Weights of a small transformer language model.
Architecture: LayerNorm before each block, no position embeddings, biases, tied embeddings, ALiBi.
Training: a variant of SOAP for these matrices, 605M tokens, 2308 steps.
Each number is 200 + 30 x the weight over the matrix's rms, rounded and kept within 0 to 999. Layers, rows and columns count from 0.

# layer 3 MLP down, 256x1024, rms 0.13, rows 240-255, columns 384-511
223,156,198,193,149,202,193,191,202,203,169,181,167,196,131,229,225,257,186,220,209,164,248,257,196,162,162,215,209,212,265,214,214,200,202,201,244,183,190,213,227,144,214,237,157,212,225,236,217,219,209,245,250,261,215,176,203,200,207,215,204,213,160,178,206,177,255,244,206,137,172,211,210,218,244,226,224,237,245,141,172,172,222,172,205,262,232,189,217,237,240,205,199,179,210,215,209,182,149,188,123,263,199,147,200,179,170,181,176,228,212,215,196,226,161,233,208,268,178,202,182,198,167,216,176,184,197,240
157,178,181,186,195,216,229,192,186,253,201,227,218,207,231,207,154,209,233,196,190,212,164,151,237,171,184,210,188,191,184,203,186,119,220,217,173,173,230,176,165,230,257,245,153,173,201,205,149,187,202,183,244,211,210,261,205,143,177,190,180,195,210,243,165,214,207,246,185,185,198,215,199,238,230,191,212,212,186,185,171,252,211,198,195,113,214,188,181,222,247,176,238,198,208,263,165,204,168,163,210,206,182,199,188,183,194,185,168,251,206,202,206,158,236,217,219,149,210,205,183,213,212,183,163,137,172,206
202,229,194,206,259,218,187,188,205,206,218,193,203,147,218,207,188,157,196,152,267,190,212,185,225,224,139,179,197,196,211,114,243,182,194,138,123,187,222,195,215,223,223,190,206,194,202,253,199,199,202,214,266,184,143,190,230,182,225,152,180,219,184,157,202,232,210,213,169,250,209,214,206,205,153,230,210,188,204,163,220,192,186,200,243,110,187,200,194,188,176,225,231,196,231,192,165,174,172,240,195,204,198,212,193,212,217,193,195,217,231,188,187,215,176,207,186,197,198,228,237,196,222,206,211,158,164,199
217,194,232,162,214,234,233,124,210,186,258,221,186,195,209,159,199,241,146,197,186,151,222,198,182,173,220,188,203,193,229,171,247,136,229,225,206,195,241,219,203,169,184,199,176,218,225,274,157,186,221,235,167,203,221,215,206,195,237,166,184,255,163,187,219,219,142,255,182,205,230,181,212,194,180,207,216,207,199,256,188,187,128,232,231,168,189,173,220,191,203,233,187,188,198,179,178,198,233,203,171,205,197,212,210,178,175,187,188,198,199,216,207,224,158,228,190,196,226,215,181,242,277,212,245,243,194,202
229,230,179,168,205,192,226,200,272,178,223,195,200,176,135,166,230,226,218,188,198,175,185,200,202,218,203,188,186,138,173,195,167,180,185,198,201,183,205,172,217,188,216,188,203,201,202,199,230,155,194,159,218,187,165,218,222,192,214,144,172,207,181,251,206,188,188,218,193,146,208,145,203,224,267,213,196,208,149,162,188,160,226,155,183,173,181,209,213,193,222,184,199,164,158,166,237,176,161,138,227,226,201,214,138,217,218,236,212,196,172,266,222,197,200,162,246,214,208,173,225,154,156,180,193,190,148,204
186,217,164,161,214,253,192,235,206,201,240,209,165,150,197,144,159,187,188,222,275,151,209,194,179,198,173,167,212,217,224,173,210,207,200,185,238,263,208,201,179,151,175,164,244,186,214,229,228,240,240,199,184,215,199,229,189,170,176,205,216,189,169,234,185,160,144,232,220,170,195,201,188,194,161,203,219,225,181,201,215,171,205,149,187,218,208,178,184,169,210,200,187,238,215,164,180,173,188,176,220,152,154,200,240,255,211,227,220,195,210,219,228,197,263,227,184,204,175,160,196,194,177,180,200,209,223,179
198,188,180,185,230,234,196,225,215,166,220,199,164,216,184,224,217,226,221,214,216,200,209,193,193,192,231,183,228,157,175,188,171,222,202,189,223,192,243,197,188,225,222,198,240,188,171,177,202,217,178,216,222,222,234,219,191,195,207,198,220,172,232,176,225,152,146,183,139,222,274,134,181,233,211,120,173,194,194,185,148,236,162,208,164,168,230,212,239,168,202,209,150,202,168,221,234,180,181,149,252,160,216,210,228,225,241,171,199,163,212,177,140,206,249,212,196,200,228,216,177,170,232,188,168,219,173,234
191,231,187,208,205,179,192,230,257,223,185,218,218,153,193,183,192,235,169,164,225,242,243,194,268,235,150,225,162,175,192,183,194,182,199,191,173,165,247,141,159,250,169,132,193,191,209,198,210,160,201,210,171,169,238,195,220,198,253,199,209,215,219,196,156,160,150,182,195,262,237,166,168,157,240,220,220,193,204,279,219,255,204,129,155,191,188,217,200,201,196,160,202,159,196,185,212,240,211,168,167,260,213,197,178,147,203,234,203,234,281,184,148,193,167,193,210,214,212,231,200,209,184,172,198,236,199,232
182,211,197,224,187,232,211,194,226,194,204,152,197,194,186,212,203,215,184,192,186,210,213,201,198,236,142,182,217,245,205,199,163,212,230,249,188,170,218,183,173,192,223,148,233,225,176,186,233,195,179,187,175,170,206,298,135,212,188,208,199,263,154,227,206,187,188,183,236,244,213,202,230,231,207,214,205,205,251,158,174,129,220,192,176,204,151,189,189,212,148,184,228,219,207,181,215,168,252,264,184,163,207,179,168,257,192,146,155,237,216,178,230,168,185,190,211,182,220,214,179,179,185,198,154,210,193,244
202,207,187,202,227,211,207,185,216,235,239,158,212,232,247,198,172,240,252,236,145,217,223,171,184,194,171,216,173,227,253,205,178,186,184,208,210,214,159,135,242,217,198,190,230,198,230,226,176,190,242,192,162,201,213,245,179,180,173,183,189,240,220,218,173,191,208,235,219,201,237,216,198,154,214,297,253,163,208,194,207,207,241,199,182,214,142,213,179,196,166,205,263,200,255,243,194,219,180,174,214,154,207,149,249,213,230,200,201,272,198,178,202,200,165,200,219,215,248,210,219,265,198,167,179,190,220,183
200,241,219,251,245,169,251,220,134,225,168,184,238,277,195,208,208,199,211,185,235,179,162,248,210,163,198,212,194,217,203,210,162,155,221,196,240,186,221,205,130,218,221,238,169,186,207,223,192,199,202,153,197,237,233,205,249,209,221,250,232,214,223,215,204,148,185,172,197,245,144,171,163,195,186,210,206,126,223,189,219,214,199,224,198,174,197,217,205,199,234,212,191,171,121,217,250,192,231,208,161,199,253,197,228,191,227,191,208,203,190,201,212,231,191,176,166,200,171,163,229,222,222,205,198,222,236,180
203,209,252,216,204,186,173,218,193,176,177,201,146,225,207,199,201,213,238,192,146,205,243,210,210,251,171,170,194,236,237,265,225,219,232,174,205,295,180,175,236,150,180,208,208,210,189,243,248,179,215,150,248,217,204,126,247,225,163,191,157,247,139,178,229,201,165,164,189,225,195,198,199,216,139,190,169,239,159,178,219,203,189,212,189,163,207,187,194,199,222,185,241,203,171,230,223,235,217,194,177,236,152,156,199,231,250,252,163,192,199,216,174,194,210,198,154,209,208,182,212,199,241,183,147,261,94,208
259,187,178,198,142,170,194,251,162,207,218,209,261,205,234,165,246,171,228,178,183,214,205,222,169,241,222,201,217,292,186,237,200,234,179,220,190,219,128,251,192,212,164,200,177,200,206,173,183,214,190,196,192,200,242,174,192,197,235,213,225,211,192,143,200,156,229,181,237,213,104,184,194,193,185,174,158,126,207,226,169,162,211,222,247,183,184,254,220,214,193,186,150,223,255,245,186,141,159,222,111,173,247,147,228,154,196,226,143,236,167,171,218,186,179,245,222,212,240,224,207,183,174,229,185,255,238,244
192,194,204,203,189,221,208,228,226,213,231,213,167,185,160,245,187,221,122,204,187,179,182,178,208,191,159,176,213,178,226,216,164,121,209,198,209,238,176,197,180,258,170,182,229,198,188,190,186,230,234,194,134,187,210,186,173,190,214,202,171,223,226,218,188,182,199,237,181,174,216,204,188,199,192,174,182,184,194,233,188,169,192,225,165,189,251,192,268,182,224,178,162,217,222,216,248,166,211,189,138,236,211,234,181,235,228,189,268,201,197,230,210,211,187,178,206,220,172,211,235,192,238,150,226,230,234,236
195,217,185,221,244,207,145,208,153,182,207,200,168,171,195,173,202,197,174,233,198,275,140,174,219,214,145,236,208,159,191,212,158,216,244,161,169,200,182,229,192,174,281,211,172,182,174,258,192,163,223,184,190,193,194,186,216,176,187,256,135,191,152,237,164,181,220,172,189,219,202,175,179,186,221,213,269,212,220,232,182,202,186,193,174,186,248,172,276,180,190,214,194,170,145,163,230,138,175,180,127,226,176,187,193,258,196,279,192,188,174,143,169,216,233,186,148,204,173,211,237,187,235,198,213,209,221,236
182,210,184,193,192,178,226,219,209,178,203,176,222,204,236,216,167,183,216,158,206,210,158,196,231,174,158,232,261,189,187,206,197,205,158,199,223,187,217,175,191,172,201,194,141,199,155,233,193,164,165,160,232,157,221,195,224,195,220,174,156,189,186,190,228,218,254,160,159,169,181,207,222,193,152,190,206,265,202,153,228,172,208,235,219,254,189,248,160,180,254,131,203,175,229,237,226,192,230,191,230,237,101,125,229,253,207,201,208,175,224,152,140,200,204,210,224,199,240,151,193,197,231,223,170,198,146,208